config.toml
n_layer = 10
d_model = 96
n_head = 3
n_kv_head = 3
head_dim = 32
d_mlp = 384
vocab_size = 6654
activation = "squared_relu"
norm = "rmsnorm"
norm_place = "pre"
norm_eps = 1e-06
positions = "rope"
rope_base = 1020.0
rope_fraction = 0.5
qk_norm = true
attn_scale = 0.378
bias = "none"
tie_embeddings = "early"
parallel_block = false
extras = ["local attention windows", "value embeddings", "hashed n-gram embeddings", "a smear gate", "an embedding shortcut", "weighted sums over earlier layers"]
init = "normal"
init_std_qkv = 0.121
init_std_o = 0.0271
init_std_up = 0.121
init_std_down = 0.0136
optimizer = "muon"
lr = 0.00224
lr_mult_qkv = 0.7
lr_mult_o = 4.0
beta1 = 0.95
lr_head = 0.0101
grad_clip = 1.0
warmup_steps = 48
schedule = "wsd"
decay_fraction = 1.0
decay_shape = "sqrt"
final_lr_fraction = 0.1
batch_tokens = 16384
seq_len = 1024
doc_mask = true
train_tokens = 92690000
steps = 5658
dataset = "wikipedia_en"
Each number is 128 + 24 x the weight over its row's rms, rounded and kept within 0 to 255. Layers, rows and columns count from 0. Numbers have three digits each. The size before them is the row's rms in percent of the matrix's.

# up: layer 3 MLP up, 384x96, rms 0.151, rows 266-383, columns 48-95
# down: layer 3 MLP down (transposed), 384x96, rms 0.0897, rows 266-383, columns 48-95
up266 103:141155126103102137148167091127123100092120104127120140122123156122148175149144158192120136126114158145125140119157121118098091143098138056153125
down266 108:105121085140144101156104137163129118159120110147108134147124125164129124165124139087127108130145095172116115165101129141122154116116133150111134
up267 075:143120158126131081153140142124111108075138065070129159124110125091149122161172131117146183141110130143136150135069142138155116132141110129136115
down267 034:153113099109121092105106143135112148156110125159087115160135124117136112149123126122137119117139128169132121130139132151096121111145162119095084
up268 097:111091133135121109061114126140120119134130142115161144098138188124126120096148081137079098114104115123149109098140110109126116152165135124122117
down268 099:130112127080139158110152150099125143151135117166116156182143130115120126107130096149145147132140133168125168113090119181142133114157122079130146
up269 111:142126088162122097081129133117121140109139103117137110160173112188113118111135169115079140159123136150159168129101127113127125099122125126141137
down269 118:149127119159128100143127093143082133088095101128130144133121118101067171150088133112116102147148130151127109116136121168148104103131127152115151
up270 106:087116073184105150092142127118165122140085169183121086094131118081133119124115094136142094155176133160126132149129174121123143146099134136123138
down270 108:121100136120140101143142103132160127141095114123149133156101147127147061099108089136112162088154122172087109074123124144100101116103116084148134
up271 108:145175114170107136098114114108130144104144107108203137107128102143132133101161126141083126149120117170108147153139175145112133129133095141158140
down271 100:150117088163129127114147084127131153116133065141170091124112080131122110114134079158117095156135121154083110165150169120077145143129134107176097
up272 111:103143064100146120120114098081127149118110115124071155120106089125169105108164146142129127106117117124139125168146100140059119115156120119112168
down272 106:128149099111058092134132142163124128160067119128124144126177104166112154143130145158154116157143144155132156124087135148138107147097119122159094
up273 117:124096154126078121108163151092160119118079138121097140127124131150118162111085135151112066153124156127109109159143113157137157127131111144101090
down273 109:113099117157126096193122104114124108111116133129110175142095139143131137104143140132107119122076103113092191131159107115152091145121154124123174
up274 119:093172131112152145154111145132147158075130137142094152127110123143157143119124115158183091137111165121150119114122156116158122102133140159155133
down274 119:141117147151143143156133146152109138122092144116086108081093111110074121104080125129137110130131182104149135113108149081119141111157128138120116
up275 115:098174155111079128142128148116149156126125153136111129144145136142134142148123153101078132182101148117112151100131115125177110125111124142155165
down275 118:101123108122106120091146105105142128147117168151136088165124144083075132158103099117139119136113117145130156114144115124134143100128082135173148
up276 080:134146124143131126114139123117128141152151112097194172120115194121170085104126134086103150144156164140161112127101115115151135121177118102183162
down276 059:132092113060165123105156178116144129122164113168168072114178116162124105144122128142131135131142117106120119131126094137144090139109191114108129
up277 102:143122123145109136122137145164128119136105096146133078154146147140073123102099127105151144111141129151134171110091177143129178175096122110153148
down277 117:144154130168104143069143158150143111127108089110099148129103143064185114117161173153154111118141100088145117124090104141175113160099090159148098
up278 118:117135106179135137110121178112090156143084113131085144151150092151143129199140108179113106133116143098159126140100125114151121132094139102138098
down278 118:082135153113134142121140093131134127093148165143123128093123142162151124114123109141153170119123105111146116159179145117143152149126114117129137
up279 114:157106157122124125128129093137085177114112132132095162157163132137096115135156137150126108145150153095111163104120183122131124144145105155139091
down279 128:099120153154162165104126109138096140090116141119106144155177128110088094105148111124143086157145138097137171118075143141136129111152105116144118
up280 109:118167068108130128155102138130115160127067140139107149077151074164120151123156122084124113140108134131149111115151128141113145123136085086178132
down280 099:137124127119094087109195112131119160130130124142121099120120066153108143172133095125134132115108116137095149140109136147128118104157137140097137
up281 113:148146172075127123191142147134080146126160098161132184167115148161127139117142140150141119147154183132126083120132120182140141139103138125118123
down281 132:147166128150157111130116094146160174158170123135109115159108139104097088123111131097168100147158110139130142137200096128150173119086128083113120
up282 097:099135128158105092120123118129111115158142153146101113114160123124135078151132155126180148143154102155108125137123136123123152151121087069159084
down282 091:110127131101171083154092146116137184135114153130124045152143164104141127122162157115153120174103128125142162178143129119136124148117117114173133
up283 099:154121098135094115124150144131129111114128177123154131106121117135113116078118079102140135178134115159142103154151126171144120134135156101087136
down283 085:127137130137141139139112114158074127147099145118133156167117124111141145188109144149094156113159125133104123145129115088165135155138112117116111
up284 103:123125153095110110111161162111145151105147115106083115134110154123125121140088126173132109140136095122157120142136145135144145121098145149062134
down284 098:125141123113139098162104109098109121151123142138153132118132077107126154107148151122164137157096093153099142110132120097132111126105127113163142
up285 107:142138173126189129098192138106123159114144145150144137127144125130154136130134125106146140142132132156117132172119110160104116137115133130166125
down285 108:155148131123150078109122081139102110149135142147138144166132159150115149131159119112145141193173119110193145116185156127154129101127149130115150
up286 107:107142167094136107106123113156113104147144109153187136112152085158131094135114115143137127154163135103144118112107131113122099146157114114117125
down286 105:094127118142100127113127096158091113102134099158146146073144112128109144165103107154151121102102113091150104144125131113127166137130151113121081
up287 082:142091171128116147079078120135105137131110082142119112131112109149137142134183127110141123159123160131186112172150113134081103127168155162112104
down287 065:151112110152113162132135142116137092106150142136090136133133121084119108116104125141134127094128140137143152115118151163154131160147087110123142
up288 075:120130122162105155169126147164174087122130116152173139128146139094128144125134135134118142109095104148128087126111136116123118110118163097142093
down288 079:151094114086179137089130158135103151127072140144133123135128117103099091146123152151100157126145140088133121126124127146095145110128113152126183
up289 079:080073111134178135134115124139122143117178130112095130152095137142119107134077112126132119134146123166137149139130148140119105132108119106125152
down289 087:144119098107079152177108106121131102135101124131134109077134109122108112127135107161107127120123126146159071120161103130096147181138162173119120
up290 093:117133114134156163091140159126131137125104103105136100110142134127147116127107114128125126100164143151130114103200190119149103143112147144122109
down290 073:124176129121121156166151133165103111109131111115081059108070132118124113159114118133104148124172160110138126166152121143133144086112108111125117
up291 113:099096172142118113142091132138191118156126119132148140174155123148166139169103166072101148170125140127146115133144119103143100127132114106175103
down291 114:102094126103144166099173136120101155122134106139161089160061141093158104161122132159110096145110081122135113127125106096135105126151136148133123
up292 096:080192146112136153130123129140164101144132160097150161117115141112111149121124130098092160141139132153097125101135096116116113098163141120122126
down292 121:129134106107120168120155073148140124170089151174128119156136137106146103158103122128152139116085085164107152134148130139121130069143157138134122
up293 104:126110112111119102144111158091133121066123108172110116132154159105109134129134148135164126148134123111137121143101178129164123169085160144155153
down293 103:156138146142145137109117139120113148082169118081099112131124156106082103177164101120129124110156102130139119180136165087169123154138107094137136
up294 107:169114150110134173137108145127106131145100136130141127134148112139151154117147097165110119126081098142117175072118115145141149119111155141159148
down294 121:145100076125131171134146158155151115136086096096114111145131125123173140107113061121121159130156176100126135148111089120144132133106133083112157
up295 101:161152108146141126110127142100119057120140124181145140180127182119137087103143119161191124119140123127108152154143129143123133132125124171137107
down295 101:123160113170099110139080153101132147157135160130106130057111101134102127095158151146131133144119157140155138143113135136092100133183136115097084
up296 091:103102100127145156146117082163159133110104120098122162155150152098129140121137078110142101067141145180139122107137149098164138135153134138113160
down296 115:140144126123141117118106107123133108123141129153122107084117103167146101154133125124132118187119129108119111140140120163134155087095106101131117
up297 102:123119167140086125107090149136142114115159140140140110130112154157137110161155137155091130139159148115133141094125119116129118121089120117148099
down297 121:115090129176098165135170113097120116092155121132115094131110108134109180184144146140143118120160110113139147150082165137145140126103104121143146
up298 100:130116131166081145108101160110130113095126168115135119163129130133099089119095180104154155122135093136128159121118117101112147136117129135141132
down298 094:121125174135115156183145127093167146131133078169103119130129101116114133133137148179104133111151147109121115158127083136159117134131115104104161
up299 098:166096162100149124139106155107141178168119120164148132127098098158088121171141138126088147160137136159119130161141128124152122109126138101126187
down299 077:162135103109113141109105096132063105119179161168135090103117093122152125125133142175108166140144136090122114132144116107171124148090157138156139
up300 094:117112139124106133130108122173104131147122187117178105142152120127123127121078134092108119098106133136111117115127133157136123151125123140123099
down300 077:141138109069130129138123121097168128123100150150100155139154179173154101130136138111053138130089127101090128078147143125163128144113113148128103
up301 115:120124104158141134104144098138160123145113131154172181115131163152142094145161127121104125133106143135116085121162173157135150177115120126132152
down301 106:118086141154104142102082182074096140120138150137114136122169106142131111136150151098161142072126168160181114129115131136118101133155147103100133
up302 112:115103098120119109141153086089152119145080096146140122138163106130146120146153162152155100095082141162104150161108146086145102101082106091113113
down302 130:135149147144149064149140152160154129140162131167137122135121121129131139132133120104121110103141129097171106121103125171111112120124182112094144
up303 102:063146145176103105198145128094098122108176099117114145150090136156131126147124137137136099149142110152085117092118133150123161122097122117112163
down303 096:168127132139165173087119099174159116111117181158146167099112148093105130079137142126145109088146143144150132116172085130141119127147141183086114
up304 100:114133147134116153111111108102140117146089156083123125147086141097119127137144129130163090122150117142128115142129084113132142151138140084138115
down304 098:160119091139122111127135122161168135095157155163112128123178098148115168161171176146155132082084126138134129069148141141145100116160113132095134
up305 096:119111153140114147104147177111097083142130131127134131096092141145118115111123095096151138188125133171145188126120137138126137138122151102142140
down305 098:107147130155120110136129131152101125123111115093123119163146140119147093124167066121119066061099079132145106164123113149099114181142123113161095
up306 102:124108104114146171125088138136147177092089156108086140143160132149117155108152152125127148155113152130147088095133138084114132112089169168093177
down306 090:130134133113116087130168131120069129126115142141093084165104125191092155137137125132116104153156161137118145123186101135162142114157156115106129
up307 105:128160163116116122089153118106108108147080124138110124145140125115123124120146105087094124148096121118079125111093120103099108144126134168149149
down307 118:136168121092119120151118123127116134127128170151118111110127126099160083125144132138167160126102136147127141167131167109176092119111110138171164
up308 104:166153099155117135119128143130080149109134133177114106144075095151125120140096127151141108138153137139132114185086136150076128151199123125135152
down308 099:114133150136096106124090116139104099132089159131163143133130131087165111107102140140139123134121125111172134125135107080158160158139110146152087
up309 115:144119147103146113126154126108128094149084087145131142105155106126125155114141109178125119105157168118140138163125119120101108190146151109187129
down309 113:119130095143079150150135119120162118121105122146106125135127117171133138114122107158146162137109104129116139159160119168100138182131130151116123
up310 104:123125157109191132157100124144126154078159124167115126137158159123098125131104167125115140129119164160089120103116106117126175121147109095110116
down310 075:164082149096115133176104121132145127152119070114112098142134119129098132128108110151121131108153092146120135121183085080112122152105117156157122
up311 109:102102094121110111079122119160137127129103091100147160064155135149107084137142083103105142147121157130167111124149111126104131114128137131114141
down311 109:121153123108111154155124109116140114127167175136146139134131085145076139114099150128115101145105211135113140091132137145149143169152112150145112
up312 109:129153171129141141124126112132137118133127156106127097111174083151144141141140118150102071126118151106117140104143109127119117137146092143156128
down312 109:133100116143112140146141136139127103141142129110130130147140091139138141090157113123155123146139114157119197080185118150161135109099094138131134
up313 103:134153126128153140166130155142138140139123128151162089143131174128140125126149141138099112131138103134088138094132116133139146081130109166162105
down313 119:130144144162105128162127119122134106137121075128082118158167151105132083075136153093122097167157132134129099123117137140164149171080149120113167
up314 091:122122075128123136138090087132161146116123100164111137134147142113136114094182098099135177150158133140151161113143105077152127106152131135128138
down314 121:169123114170136153131160108082105158169115177121157114154111105113131114168097153125137139114128129124120124123104173166173112131122148134159129
up315 068:152129119112114097121163137142112097091108110119176143094131121085114172141144128116135079138127122142126095108129111127093124110198129087138148
down315 057:093104155143064110121127152090115140145112123155155103116158125117127110108114157140111141125150107165109146141123130150139156153106093080112166
up316 089:122154138142149144141103131170150137139110159120181138136121112115112164146104175170154147090114127105130142117135139153125166056114120086157106
down316 115:105181115091178165148148164157092142152140125146097155113114147073119108123132104139133123121102135106120137115150121163126156115142163113153111
up317 095:091117050118134127090099172164125123167111080113136165101116058141149119138160127165102093154121172148137093137148157112111136108120138149152138
down317 095:091154157100101104133126125117138133139157128137123107133143098141157134123139131094145129152157145111191150170107110145154148164099159056122133
up318 103:116108125124124109094133150116143140141141131102110084130144144113154133120153111152139139154169121151104089125164156090150105076134096159165121
down318 110:159129104182147128119156124100187107166144120127152153130121088142091127140125072146129103104135149158125170102176142115154130156095103145126102
up319 077:094101112162110113133122103120067087133166123130119122107187147112144132074138136148102092133127113134123109098122147163136114105129123169114138
down319 048:119137157130165165101112147139074126118145136144135126110191130139140113134140112151073102123113137097129098086178082120125078115122102139139146
up320 100:115150177083139133131134122172108136135136139130129109127146091176103169105142084130140114160133095141149136134137155159127165120152122116139132
down320 110:140085154127165108129137134126157127147108115148147157146127182114129108086114093120116145183084114101135133117113141096140153104153105156114144
up321 085:164112106137122171132170111141120125154145126131146144118102142150112141130148141146116150130093096150125103124107076172115121153142109093131143
down321 080:133157131127147160088104165141129151136125117146148079111168079103103118145135151145119098141129139134140121143101099110150117110123129130121105
up322 105:164153157124147111142161120114096099120066121133095159128141128147159110150107146163160111139082110104115123106133106084125129133072117076162151
down322 120:123144118196102149131150117137114111073105111144100100148083142127149180108109125181148142136165095147154080134135114148142146152178123174148114
up323 101:122098164154123140159124154168135099096144135107143132152132169132116125121138117156099136116145126132122140149144126150101151133128158137112104
down323 101:164105112144159111179132101112133119127168155148074147114135114130116134127118082108182135117167148151110107119108118139122143118192107106115135
up324 093:115109139090164113165099139132126115127116139089116114162120082105119077125087090157110147140147144142148093165129129170113085150114102130166112
down324 065:158139139136122162146124147141165157141146168127136134116093139158114137168127129112148119125158110080122115148152123107122153117109128146114097
up325 098:112148119123151117130093120133125148113181155155115135123091124063131141146134125139134120173103118161115156100089118100147127151174109114140107
down325 105:133118140133129088107151130117133140148144112151125130117103089189132082137134124114109181107136142088109120121133133138153095113128140128156145
up326 082:110139056111115110101127111121149155135116123110104137156130082125165138157173138157143156088082133145106104100162123117117132107107122110085123
down326 078:096136141157143129138169111159133126070121183163141120125138112130113119120125131114176128151135114097148122162168128130169113148096091129115130
up327 097:148108135148100114141086121131167133123122151101138115150137117148138140173125112140128198136094137127132108132063139099131134127141165087138112
down327 113:132149149153159146126171140141148169142129121114094145094123161147091112114156108134178111082097145127128080127102121151082125148143088121077147
up328 102:094117121082125086131152079105143125115129110136148096157135159126148136155137140152120115096141148166120122117139104120093172129170126149117116
down328 104:154130086141147135185108165133129128112136119124104164135101125126131089069151135127169159110136137147156130086142129130138138124100112111152173
up329 098:150093115097124115147179081079123133097116153128104104138123149119112114153112140131106150140108102101115139124144098105110151106137179108133126
down329 089:074128134130124152104116104119106163124101161157169089106139100130142115122087168100112141116114127113152133110115136114142126135097132114097099
up330 105:141114125140140105098150159158121131144145139135103139128143146102110173187153136118093165129135150149121156069121122146137119106124108118161146
down330 111:123076111121148112098156102168149112099161181156152098152107131144103184114119138140102135121156137113115117133123150111131139163103137120148135
up331 104:113114137135149136112139134088168127115089100118130115158127111148133125131139185146125096153150192135139111107133135085115101147168130145102168
down331 113:161151183164111133126133142141099150120108136137167094140113121176086099128086117134108139143122152111152125096127114179122146176164132128095122
up332 104:148152109159131146154134132115174142153154100105147131106159095171133138094104090144099124117130146123141144142126161137071149103119148078103090
down332 106:127109117097110144093151148115073095122136154119120175175128167110100133109124163119161122179091121163159123142144127140153112089122143159114117
up333 091:127158125109167156104136119127133091124100121123181126154157186131138112138139134123178157146109118149101134100158133108127177111161162121138135
down333 088:165147116113164094134134127091083106081141091140163153130141173086154127115141192120126142175111157131121122130135135143098155131128135123115118
up334 087:140143145130139193134101122139137121141098119143129105105074115126178125147109117121148113105114163086128141133115104094118081158152105109129083
down334 049:163118107121138088145161151144124124124120152130166156126130121091111073129130150118113103146120135090146161143138073131125190126106150116119150
up335 088:112126133169099153175120125112129143118148113136176147088130117143104116140098138167159179114087162140093129119131096120095138149110139119130132
down335 083:177129097116115126125162116131155173138100095103113145207103125118098137152136171072096100114153129151147151140101117132142131148139154144147127
up336 090:105115142160104148188127115127147096122158142110116105134128167139131126119145092127156106135119116142135096156148100075211156136142079111122091
down336 080:096115144124139108125119114083131130111116121136129120092113125103125147148089139122106118122126123132110137095118140184111134110160144116131121
up337 096:155133127114128131157168109132116176159117129112143113111126116163156130121099130141140130172133107091128127099108104135139072123144088093152077
down337 108:125138115134073177107121177126135173160166141124102128177131122166154147132117119105133097138156164109136109133120145193140109117136154151127113
up338 112:111106142101147175145110137142150165146099140113129135136115100156153137137111115127115143182136121102152121108134116110132098116182095097145128
down338 099:076085157158106105090150141149127145173116156127161115099097140127135114163101135067116148139082143140120105133136122104108138112147142108114171
up339 086:140110147135117160124134134154154134173083127167134151109144124120152126127156084135141166115116126142104097164125099135106125130159131114071162
down339 076:155115140116141149136148122132108067111082173133093099142148148143132082163124085135122152111138135104138136116122142128120166146110145098098080
up340 087:114133110119120174141088101177127137122165151134143121103189104160169159153158136127148137125143099187104134125083134131119122140164117101140129
down340 082:107161140148123122144131064088098159125105131118088123151096139119137104151133111123130141093129140129105126101145110143158162079108090141151107
up341 107:118115129109142119115163139130123114146126199155153120120173162120118100102137120132132134095133060120170119118122121115127130177117149185127143
down341 106:135127129092128103144148104095125139137105086099134145121113134133157117189121168137114153174165164119087101157120150097123108099112131147166157
up342 089:129124135100121128099115092119115097140157134113136118083100130154134113132116131112111114138099167113060151078128100140120125057109116109131154
down342 065:176099170172136086129152124161119164131150117127098121123154135143174107115125142145102088128133154135131101135115099120090143103168138133120134
up343 094:133144129150101087082143118129151125148153145106121141143147154148108169121163125148150149155131107152149124125152119187148173156162094108104141
down343 117:165147122146171154063121144128130134102120122103138125145143148138114164143157128137160134123165083154127136123146095166109143123120116117124187
up344 111:091144123126082132104136160097134112105096127135129113134114100106159070120119133109132158133110094113093153098083144135116143117074119111078140
down344 119:161123155132100112166131150140158131144157141182097160098133123167147158139166127191148128103129149124101163144139109174119101169168097149141112
up345 079:180160116109134118143150116127120172156129093141153149127115150150125092159140155117109126129153107138111127086143154127134130124164140180105144
down345 045:134145121086113087120122131102123139046126109079133079168132151124136113099159174106162138194119111120112128128150167152153124119086112158129155
up346 116:141135118102116102125117097124155146106120188103113092125143128117110113090137159141173117114117164128117124133129147155115106120120158105110130
down346 116:091145148159105118166151156126108155102127125158119072137148103101153139145084112112124125152139145156160084090163142122133121110136128107155132
up347 088:115150130118168152126102156138138110090148133111103114100141185163124088121139117094108120120108136094126129189094116140143101181141115110103149
down347 076:142161081137105127127101138084125100112135099108098137151139104132109157148117146136159087098121141128118096150159131135142143110121139077128177
up348 090:143120115152093150079138169149106119153136107072114091110115109154113117139124105100072162081124159112133133145141166101127112158176154110138126
down348 098:127133105086141160123072092106133121069160121126149120101108119148105116126147129119145128115117074130107126123208136122124123131112135158137126
up349 104:132149113182125075113192126145167136150143117145138090089121141141171090128122125126111107124153158126119151137139152165117125159110097134112122
down349 107:131103130144125168116102125159107109138111126103120099129151152101079131130178141098105147078127096120160134124114127108136128102128112152112107
up350 086:130126159156140100118152060132094109133091114107138133132100128130142175133144131122129119078141096178107132101126116096114147109154098127153119
down350 067:120141128137142173125172121157138090154127126154146098113133147088137143122139141113140123123178138127140126127106133170140099171129125174088102
up351 112:140116120122084106111148118139102074162136087137116115148116088140184138148116155144134162080119090127073127105120139140072150134121128176141121
down351 140:147203123119117145156128134109160110088100103140131189118124099153087155135130092186172136119105132119121067141114126124117115138101147097162132
up352 094:124110109161102123156137124134191121133125171131096106122101131066109156124127148123134112145137095118152150143131160098156125122092128098091109
down352 096:153156116106133144112123147154158046110125135101128128146090107140154125141107131163146131100120094113114157074093123136134139157131146179148129
up353 081:170121129157154110093104098126118108133100140118118179129143088144139113150087090135165151161133117101153123129108138140104089122128087133099142
down353 056:104164133113145139140134131090143133139125141140115099138079131110128118137137183136105099089143160164129103104135144146141121142089128153147131
up354 087:116163109178110107142141139176103112144112095111138111162102137137128105108119122118126130113070143101151158149124120133101114153137155127123119
down354 076:139147107148132124147075128084108133176117153152131130097115091120106148119109157114150069139107182130053138167116142112141148083114153117135155
up355 083:130118141109078131114125151169128113113110161131154131162115089160098126112195111162137132122157127132178173122121129107123131152126072120143142
down355 070:141124100122179111147151150160130117111124163145129119149149120090118130131112127169135125125125130083101142109124103138159167161155151107138114
up356 124:148093125150128148144091154129118096128131151108133130126143109115116174166177161138136136146133074157081158095111181122093096145098162129135127
down356 116:099163089142136110131177166182105130116109119131123127121138118158100125159180147139132134143124132138093110122118134102096102168083098079127179
up357 094:118161130108087120127125140140200187150132087164121105154149075104155142146155102136115133121109161128141152131139102087150119181109113122109140
down357 110:116133138136135122117169122135073068132088164143110149106163158153117135158091148117155095091172123139122119139129127127081116116126102103128132
up358 097:141123176102094116130114142146133165084130128126140128104119126165124158148173176116170128135130137175092161129120098163132112135135117141139132
down358 099:109138153145067119060125122121133164147154127118172124151162149130108154126141137138120134150108132152128125156148100091126126147141106162092134
up359 106:135116134133125103169134172099106115122078086122138165107145113181130163140136125142105162140094122086165134140101107139134140123160155120111144
down359 104:115137153160132129116135121117136122080088094141156103137121110120166135141147122114139114118099107157107164126115098101128114122068181128142128
up360 096:107133099125153119149105108165170092125128103108088100131117121103137130098133084117133110089135090129120096146139125135107128132094136072119105
down360 106:118096179145098084135120114118113168119132174137156117151127091098133141173156134135103121146115182120149156116109101126112124145177111149164126
up361 095:142109140128152083178139120131110127080106164134129103090142089084113144128097155173138116123162174125157144089112128115101130127129136132141135
down361 086:129139145122121133103157126115121166103112084148120108126094057089124138146113132112146130152111115128113169139101123164118160109112181153149167
up362 097:096118124140121092125127120115110187116134105109087136118101120131144111127169169109129094126108110139129134118124149190151132125123100138081108
down362 085:179135125144123129109128158093132100123123129179125092134121136149106111099103160073151135104142100122115174132143139106147135128121149150117144
up363 104:117179133109158084149094091178126147126124161140163106137127110162116124139158121187140102123116122160123110118142093121167123139093120175125138
down363 093:100137132122107096100111126170146101085151128118119120131131070126112146081128122140105133105110144099084090144126114123129135152113114147137141
up364 090:101148109121108145140168147075122109178115113138122144151163133129142086160134143112141104127143099150125109128134093089094120169130109097127131
down364 078:145117121121150126110108146158190167085142128147144143128103120127134111105118141153168087103106149122123147111129194172172125123087153060105116
up365 099:161170141144107122123160194166150077126142099130180113126141131145132110098118112117154128141110146116140125120087126118107118123160118115138120
down365 098:132139130158103145145114158138120100117109091118170101141150137100096120080171128135136142182124152150159096152131128072119138107101151171104119
up366 092:131079086146118150111122094128113104119143144107146125138154101112153078069138128134111144136073126148146141108151115145149116101125115114134107
down366 101:096115113130151156114141130132118086116148099116135097109147104097120114107147144102120071152138123143160152158085133127130134110074115134146123
up367 098:109097143105105070136148119162160148136130146137128125117097154117100106079122094100098138140130096126116126141103143138147104132120121116165103
down367 096:105160106155153154122117125160106092124157117125101122115116118168145109152092088137089106170126169133145155157103119148124141183124145169141110
up368 120:131086152150105156112127152105093098144132138115132169147130119147130120150171145139105146113101128141156119118145148109142100131101122162083112
down368 109:114118109132128122106113134122095126142087132123111121126116064144080106133164149143086101103129160151145104121145134166123164138112109151097122
up369 104:135125108145127118155109120122183155152132097135102142076139135110140081091078138107129144085074118135142098188134133142149100122130121108105110
down369 114:106119153086108148127105127112091155135109128081177107148086118145126106138155154098117114159140121152089085121099136092125143111113152114146132
up370 093:141124113147098125098166105145108135151109171134116137068123127146146108167145124105128134109131085147114144131108121124138136134124172117163084
down370 078:153122162111113142170093132124148131078087099114117119095143121109103095109110108119096130102114114131155076127116131130119166132155148086130121
up371 100:160107155098125120124103118126120122113097122156123123109141125144137179099078127145089175144162153129105097142160153085104131159138162140091114
down371 111:142163082158119138130161161107150163109090176152114104154139092158082121123082127126116131132148090165102093159110106154141136126137133139118155
up372 099:099120119087118142111135150156125144117107122105155174170153084107111127124139141136160105131121150137071143113112103173098156121148112150102155
down372 103:140124151095159091145121093160118095113165138143129120144113138152128109081126125106143117167123154105134171179133086129145125126146135141085119
up373 109:075147127177097099151137102118110136117106133151127136124189096130142150107144150118143124130150146124145160145133143161141107151117148096130117
down373 106:164161121074095152121125123110156089132154074129087137134099111136139119173064124148115129121107130119138145115090114140092108144167105131149139
up374 091:115164171107158111100132122141118131130149102101152105114106141151062081157126115064107119143114124135130089145142160112152093133130130133120166
down374 091:126128121147134178117134160157155106145100135111103117112113082132095145132159111139179098133155137060155129133157105110116128134148152103134118
up375 096:112129164189164128135115112133132144185144135125147115120152103131154122120135144113108143109169139107120148106127099135120128137090151127082122
down375 092:114133118115110142149130214132119113076152119144144138122138147102103126131142134121115139140094112091164150141118160146120128123090086075154120
up376 092:137109117102096144118171093123144148139136088138148148100139183132128135101090143120051126130091128117182102129131129138124121151131115117097184
down376 106:082100139123184145101105163113153161165115137145139101147130161131150093130134117158129111127171100100130151149127170109116115123098134154140127
up377 095:107165134125117155143133116117129157083103129133168127152142133118129106134169136134139106133121124114141143081121143133149132124136096133093120
down377 093:140151124101146136104118180155135168132144111168107128122124161133136186109125145152105137102122128136140117135143073131125153126140112123166060
up378 104:113129109063120113174081100130137137169153138119150112127147149118124120147131136089120126102110100089143128122104110148136157069118148167086128
down378 103:152116126154118101154154146064090127131129150129166122150117136161099128147110145086104129115158116144121116171145129117132113102149121133119164
up379 098:126118144126140075123103130136136131125174069143123131101115158148131095101142100146174131118114145098095154144082135120113163158131091120130113
down379 093:139132129105151093124109099137133153177083140109072085114152127113144145122137140085169119118143129120155097149133145137108104078109141165133115
up380 111:095174146137128117124160159139140118158133169109173096131124136149133133153070141118153138094111140142083094128092094149129124154113110137127095
down380 105:195109146161101129138111107151120143097120141115093134112159117095118140114151100151161097113150134135144136099177151124134133126125131122117133
up381 103:103116147124090127122134108113131142127144118121149080169110106156118134108091121091159145097094113157143144139158129168107104146159115120112095
down381 106:117160148125107164151118089111120138137135131108125177106184139113131118155097125148151098085151104147093126121122157112117125124133121176160135
up382 099:113087132125120121129118132141155115121172127167128093126161102140113103092147128114099131150126173174143099131149132121138177132148135130102141
down382 092:089099094107122155097155118125085115130127129138136142087160120147106134152127086134146141131125155121138154112140092152098120169126112167139124
up383 096:102131107190135114121158111126110122132091150128138129099098148126112131150065146187117086146151177145119114118151120134091132119112097128140140
down383 089:179108157115157128157106119121178142119132125093154168067071127150141144100156116111168142124122119199133143142117122129113119088121150114095160